Each number is 500 + 25 x the weight over its row's rms, rounded and kept within 0 to 999. Layers, rows and columns count from 0. Numbers have three digits each. The size before them is the row's rms in percent of the matrix's.

# up: layer 2 MLP up, 384x128, rms 0.111, rows 233-249, columns 0-127
# down: layer 2 MLP down (transposed), 384x128, rms 0.115, rows 233-248, columns 0-127
# gate: layer 2 MLP gate, 384x128, rms 0.132, rows 234-249, columns 0-127
up233 085:486500515511482510513541509483510530527541515516517490461514475466490511512478457490462489498467475474541493525501458490501493473499464468482516450439516478520496522444471514516511532528459472504476527515558485525542465480506525484448509543500445507526527497515505484465483502513497512494538515470496510469491483475520468515523483482522512507465504521540512485444481507494518491513494
down233 088:496525479479515512489499521524529469463525504496533470474511473464538500469530476491514532480523495542450523478529527475482479476490521492467508482513512487486511458475497482514466494505436488474533489518456498442515526498518492500450511514486488519504487516519457465528512514450522498510484494449535464495536510512475522524485513456500485470509493527502500507472460492524529468443477
gate234 111:515521442510469450479502504449522508458494534500524482491485500536526552488495477496464510505516552521478468514535497478529483483466458505515537502518496479514505527520557546492507504434514487505505495491517509533514486480476530481464481532520492536502478473530466505488545522489506513509480518461527494470447514529524467484518469503517516475540491473515536502499480501525501523503500
up234 099:531475561528457522493479465499502518537486501536509535517489512476464487521492507508476512487507444492505485505520525479559531491512519489519470504474484508449578499485460509451489502526481525503506479506497546504496532486553490500542475503541462499492484508506480481477495518441496536472520491508503514526483513495480497478568478522524504511462515483480511502497489477505501515536511
down234 101:482462466473527515492541519487512496526491470492499492490434512512510495505476522505504486489517461493481497481470474471537443522519483530489459556464520463470464479497510515514505535529453490488525516493454465547489487491493483495504479481480486484504500514531553495508477510488490519518462541466523481528512495538510412493494498515487517514543538532503495493515519503483485529518490
gate235 082:559463523522485492499475491507480499502485520522544492471458528485522506463513477518508490470528522462526520483499523500484493490493492523499515487498509532522470514520505518499513518521528514475430501485525508510510434480487496463515518518507507534478481523533501528450517464483537498497507509487540498470486495493523528472496483480521477545503557512477477490483554484504412535511521
up235 080:539444548510509466484504502518484510502510499517544512478472497455459523499530496523499499437522478453523507495490489481457480457484506521520491513484507549534486518531513505481493443520518496535484486504534469486536461508544514475485490499507498491511489461495493540500498509534465478551507487524517508515506475463507527503510528540512465525475463488502473491546495503492514559480474
down235 091:513477484511500478541508509547478542523523500441509519471496534447497469457541517451488507523472517494468481497462513518547507482522526475512498509488523493535493482479525487467465497497446542471477488498450484458519489476481493503465526485517524547522486523503520538507458498507509499491478497468527487505503475487480525516511456501483553511516509522483506463492493511506552515525530
gate236 101:526523491478480498481477511450451512513487465481510495524523482516502516528518467494516492532516549527523483482477517483506473480468442512500515539454492478502527506494482547476511488506561501537497478491502505517501506446508527519510531488498442485528513517487501497479526524468475479497486489471538482506528516472527460543512489488476501437472463503536488488483518558487489464528517
up236 110:498497512458513498515520537474485500480495527481495497471537485524478515455538486456527514533494518524453509511492502475506500529491524517521505464504490544520505499547488496479489501471471474454453443494514478524454500492465484514519551497518505493505523491475494471534498468486478507542497575481492470502516453505464497446493501460447486492524484492485493493489516463525536488507508
down236 106:487497482517496513500530476449526486476485502517504467541476492506537527476496513493519511492463506491473475516482518543506521521535524560520462482474497474509515535539538496533489488512517487483537492506482454538510460513495495543413497516456514520512539497494535502510483502495487457488507451496505500469497460458469514500537516469514492504489521487474520511455481523510517447503499
gate237 109:501530503523528485493470528453509505472461497484480485514492523482529508504498466484458472537496508470504478507518539489525508488528501524518487459511503527481481542493572531532549502465522481535517530527475540536473492456488519501481509513515511518506517495478477498520539534489527511500493489479519478460477523510536460437496461512482472545546518506482531512503470497507475503459522
up237 102:503520477488531524494531485451486514461517548464502446490459485473498504504483485511450499501496509487462528496543465503555537519500467522526486498448490519499517510495511503485542526528491497527538541553516489485495498509537517491472484499496532505435514511471469502463516550512497511498496473499523464487520509485535475495522464527469510541482504510456471492497473502511509495489455
down237 103:488493524522472452526497530474548494511540500525527491496524483502519463570495525490497501539446554481495477511509502504538453472514489523515504476513488531559504498500520497524482504497501461494525502519474519522521479468483465535478482514546494485499503458480495475474514509529483472501486449511443487548532515471477515462495527495489468506507481478502535489515505477476533533495477
gate238 091:484508495505515510511447531504467520511499453513541511502479541487489520497508522485474440503492514488542479482489508485495505492503484496474485515511513464501467503492554511532501578533510455515480556476464512496474498472517478494527488505512478538508505547538454503463518505505498514451459508443496478491481492478562458490520500486481518482518513504518545487488482494496508462521481
up238 101:521456489498504517535477462510466505503516461488480470500494486477472533504501508574530494507481472553519501487465473501508521512521500467512555515487520460509505500495514544514494510556486454493417507501493541502453511474513522492527468467524490486542513524493482475496498486512500501510503515517478473516503440492511514485480473482510512508521509472571513467508518470512509512502470
down238 099:517515531505515451592523476509481496490513506491516499476529468532514444466457479543523526513524491493496492465439522459464497508539478440525488518523481511540489490513464499472490497524477474516510501547497479478517489494474514535483517488466493534493513511542482503492508554513463488519498479507464517537476526490496523506518514519498495524475480527516505467508478522473504514501515
gate239 092:449525469529505452524489471479452477521461473492547549529466485490495499492485492529488526521545484520495492476535489529522492528513495508460511520499465476526520526517519488544479531492509484507471513524472523515529518523515534495454500511507494510490506543517457529453498527464526531499520537480483438528508490529506461508488483520533524488478505496501499464455505507483524529527487
up239 098:507511504524520498491492517479515536494487499507478477496522505491506529471489470497498521505501493495461491537501479487485490508464483503499518507544473511457531488527499516472523511531493470516478533478471482512500494512491475532483509524479460497485563509493543436489538471445536442490449504475493518507500522478484511515522528474449458529519472499510529543566532487492546532469489
down239 101:510491568474512479472489520512497486506499496448523500479489498487522501502461523490512480545460468549498480478519521527460483530531496520486517492498497499508483493483498452530555481481511464489472481495523488489473536517483449469470484497508489536522564533533507501490478511518517504518540488495496503519539505517449485494557473542526527513479502521455532544478494521510468487516510
gate240 095:483540456482518482486499502476522539500532476450517507503475489436477494483476466508521469491502489464520473474540548484497497463489512521502469513529483526509491494506477512487511526473529513501528515476456497482504509448502493479502507503515486508493501514521452484523471503443534462505470495422483510486500521467487501500498509533553442482488484494513485490532478536505510468511553
up240 093:492477435514527486493497488486486503448512560503512508501494490505512459482481467501511493487491476483470526501522506504508531522443487529499517515572441470521481508492485491479528509471479486520495536555481511499495470530469481515494499471520553475484471491524531482499517472489536504515531530469538481439456496540484516473506474479501513518526528469548496498500525489497489493499517
down240 097:481522491457506519522496476543476494506518523559469505535484505505478491475473531465513482513472477522509523481512529504468500520482453522531535511485498522473483519516538506501442510466517486505532512483478469489498509489479440530500508483454502500496497519496457533460496486489515516462476483448507537478441509508460521510521464516497436542465496503466488513507472522498522501492523
gate241 107:488476451548532508487504519453417518509467509509497463449475512501494539495502462453469546564500486517489420489530495486503503530503494513470521516539496526458501514515536526492504500507512476452472490515482500537500548516504510484515526474517473507511490472475485506515495495476516528528481488488471530501468473497526476476517493519481509528504532497503474503473517509515494515486495
up241 106:524498491521511483518509510544495467522551514469485500509465481523542525483505468535517538509519526552471462495513485459480508478480486490449452527448482507569480464499514494495476483535512502539436521494483460471519539484482488519490518518500518486532533505504520502498500485489440480502543425503470509519507491508508500510507513509515500509508526513489502496481507483478505459522483
down241 103:474514525510476493477521534502480507507484513474506484484495517491493499508494516503518540484534515464493485482519512433508466481500519485495493510512522518452508505493460505485491452509487456530478508447454508538511445482502523508509530448498476541449477503519436462470511483495527511535533487535504473485485521547473518500488456504472526484499528525431520507470498511509492520492519
gate242 102:506497467506508491486492485517469495527490495515486546455529526502475498519494473458541475532517522529494476474540521491507503497536463517519507494498524474482492495475536499486490488497501524513475453434517501540540533503466495501458468523539489538479487570481477482493494451485500498484477462506501491556544464486538474485514474507507503520503508491511492476458518530534475458471513
up242 107:514516519484483549498517542514538479530482482478485488507481489511496504479514491564527496508494525502462492530546518504429540467497492514506484469505493487498477511491495498534521473504504485546484546483510495530495493511485530494517481545479547474531514472532532476501517488526473538529527534509526422491507529505469486477479495516488515517537447503486532523491513548521473519486489
down242 106:510532482507461537492472487481506492508486512507518495525470439511481473504502502510452496495495467518521470477469456543440472469487479504523500498502506510479484532487484532512519513457504478486500518531473456480486502498532492484454498512488552505523526503540516506534522527474523538509478491518483511524518510542501496458522567510530490484540503520518472510536564552504484486507515
gate243 119:527518501498502461483448498457451496543460507465494506474504536495552479498491503507524500487492509467491466481566494521486513466558490520564495494503486485491489520496529493449531498485506484498475507484504503548501500466472462482506494515513503502488545506496487472495526503466507488479496513478537482455483477498500496472454462462530526478501526511500553512466476537514464470473506
up243 109:525497519469497473540478458481481490559495481482514507510499511509505488514495530505475529540502450501519528501478482503518542484516513498537493521440519477494553565494497500485457445517452455499471523493498522542502490503481534468570512517498467532471466501481507463505498503498473502510521536517489435493505500528485524469512471475494487511469491503484487509504509489527467492494510
down243 107:509497503544533467442494499504529460492505487474494537541501515473512523505483543508546521531497503485490514520475495531472511496493504520584498491490507499491533502484524464484472530525539514470554434516465500503481502499521504453478498530505477474487509510522469495467478486497524498507461472521493503444530500508538481523495487513499523466498532538499543520508470513524521538522519
gate244 100:514518504523526487501498521509526533465502482513529491514510511531495511478495502521551525539527570489533492518534481483485509490539543501506522462545462479521497500510531523505555486507536492470502558501470513500517497455512493447463484489570472498473533481492496452531495510492502477495515494469495508521518472503525456498477465475501521501522522510463480493515535476496511460462497
up244 094:514551486469519508518477568486465511523498470493507497526480520519568476485481511506524494497479462501483520506509502491487459522492528523474477514529511514530508483445507464500498466426508495465465483476500493511481494506516432487448470505510530510499490528537500487466536531466504506487474533464493478481444479531471483478529464497493502506532501514493471525509514498501474509488482
down244 102:499497478528516498449498526502479538572525507498462508556509534496539478499468504476518515515492513471511487500527523505534499501500563452477519519513493520510496504494536522509518479477516502545507525497482494525472481515530501536472477500481490491458533511480512467467497542473460499475510560472509483457461516524496511498495522530490458494463496462471511509523500495536473473535464
gate245 105:518508416507506457485478517494506509469494526523504510476480517527498523490534460474531518493512509476511493521537502486494521471511531479515504487526461507555497483534528498533511515440534497534441506499497541519504531478469531507478504498506485500478535506505463474489543520508494510473494476500533547492548492528505485488542448502511467515503476472499535561503492491489533492479513
up245 103:504477521520525504489469543518507499538501507461529503486485506464528478487457490518555496487482508508506533524514538464471530454495505494477479521464515511504487497499506498438535503528466471513506462505469466472488523506498513503496473522506487483495515465445528480552499497518468528489535500514529503530531523500486496479491533463502482527463513498466587514517513483467471499540519
down245 100:551507523468533529432494493504513499486486539535501499500466514524505478537495483506481490487505518497476514514521478468477508532504504494470473497470508528485536498469459491546514515513523526509473508508503464523478569495513497510501495485492476501464461474504523551543484533521497465453503507505529504532454516472503497483504508523527558527467480532534538500477540554484502507505517
gate246 115:542499441507501479485488465522524512508442543484491522498490498491454549512499524491454549536512531530547467514488508492516498498497464480475531483537458514463482522540515476479499547508526481533503517499480516548515504517501565510483512489534502509478483488519462477475521509509492494514539513495505458502524500536508460471451477505507508486521504481503472455508509474503503486484531
up246 110:515468545492489508509508444503502486518500495441505461479520466418538529497461459521499514478523478495526507495466546518536491507486501484462487515513469516483508499498477484481505521497512495464500504474454453522501516506514453485487536539516506512504517515490495461538461506455510469484503526488484514534444508485509491481487527447535491500506467523519515455500482531479485521505512
down246 107:496507528506547469437512517512475487496519478551471493463500469478529498498471468511491477497510500525514534497493500498465516471480470481539524546469487554532532493539471504479492462501468548536516509494479457483465524490485447473470486510499477516493492541505504497480492483458534481479461481563516511492499514487504529535477507522482499511503511486510504501521516522567468488492488
gate247 100:496484516494490510504535508555486469531458460481507520527498489482520499503497480500514575531519568507447477520483516510494460497575477480495519511550509526502524470550508476489525510503497528469499501504515526526531493492469551512516520505510507512513506515498473477456501495484502516509512464514530469523517531506517459544457504442518519490502477485496492471473521530521497523507497
up247 112:483501483533509476512506502513523460473543517495504503514483494535526515521541527512549531503522517528477494471508485479461464521493455458480478501497546549535499494529529496478485492522512480523527473501515514511494501485532505551445482451525527506491484517486539482515489491509466508472501445534508529541526503504501516514508477510460471521510464517560492447510479462466503498526514
down247 108:472488518470484542505500493482537510460512506460472500525470467500452469529489524509484545466468510519509504479518502500513499522512508470491533506485467492500438486477509513473510506458482448528492556454518509475490465517503543515450501459517530496527496489500534496501507532482495507483501517517483468517448484520534499518483533523518496533514544525466511527507532516526460507467460
gate248 111:523525479525476494477471504477487530513524494523511481484486487503510578495505457466460484533520521524489490462574498517503516539471524469510497469492493529487484510542539530492531509464533487549479495514510504524561515464539481483466531502537522476521482499506451479488498485527485512521497460460498543521497492498482489498481471500470510469502492509499487494502495473457530467487484
up248 104:490487505514503541481525490470486466469495509475442479479511510480528505506524496491524483450447486510477486518495571467477505466518544513528446480516512531531463474516502506495532512506452477542544536490530478494508533491487503502483457517475502483520506534497507515552512511510530540543531488534498503475514510502514473500469502506542490517498440506494532511524525496519504486483528
down248 104:500527510453534506492494465490525491519514498496506528482515463525516473511565497509492523484513479526538485526482495498452463507505508499457544529506493469458451499474482477484510531477544517473439523496496497481504501546474488507525450460493492493473543495520510507503499460462503482498528537478506447542479510521493520535477475487520518512502503490522526521493519477507518493432475
gate249 094:499482471530520495491462456495503492466461492498489501469516510503489513545490506479469494501517500519529477477519498551459482528503438528537481438517479479488523541491506480518565550495548509495480506501536496559528527476498509510525495506477486521508512526504454511496489498459511506499458505485507460530471512475531524474480529499510538475535515499522485450506474516513497530527519
up249 094:475505521535506499485490477507485500524505517490443486494495426480499457515480494466481513550554515465516470506458478497495493493526510462491504491540486432546507512510446488533504519459516493495512538497480490520539495521507516508501520531506500535511507516493467500507569514486475538481493524516560503517541499496512499479501509504528519467548525463540499511481508476504518506516486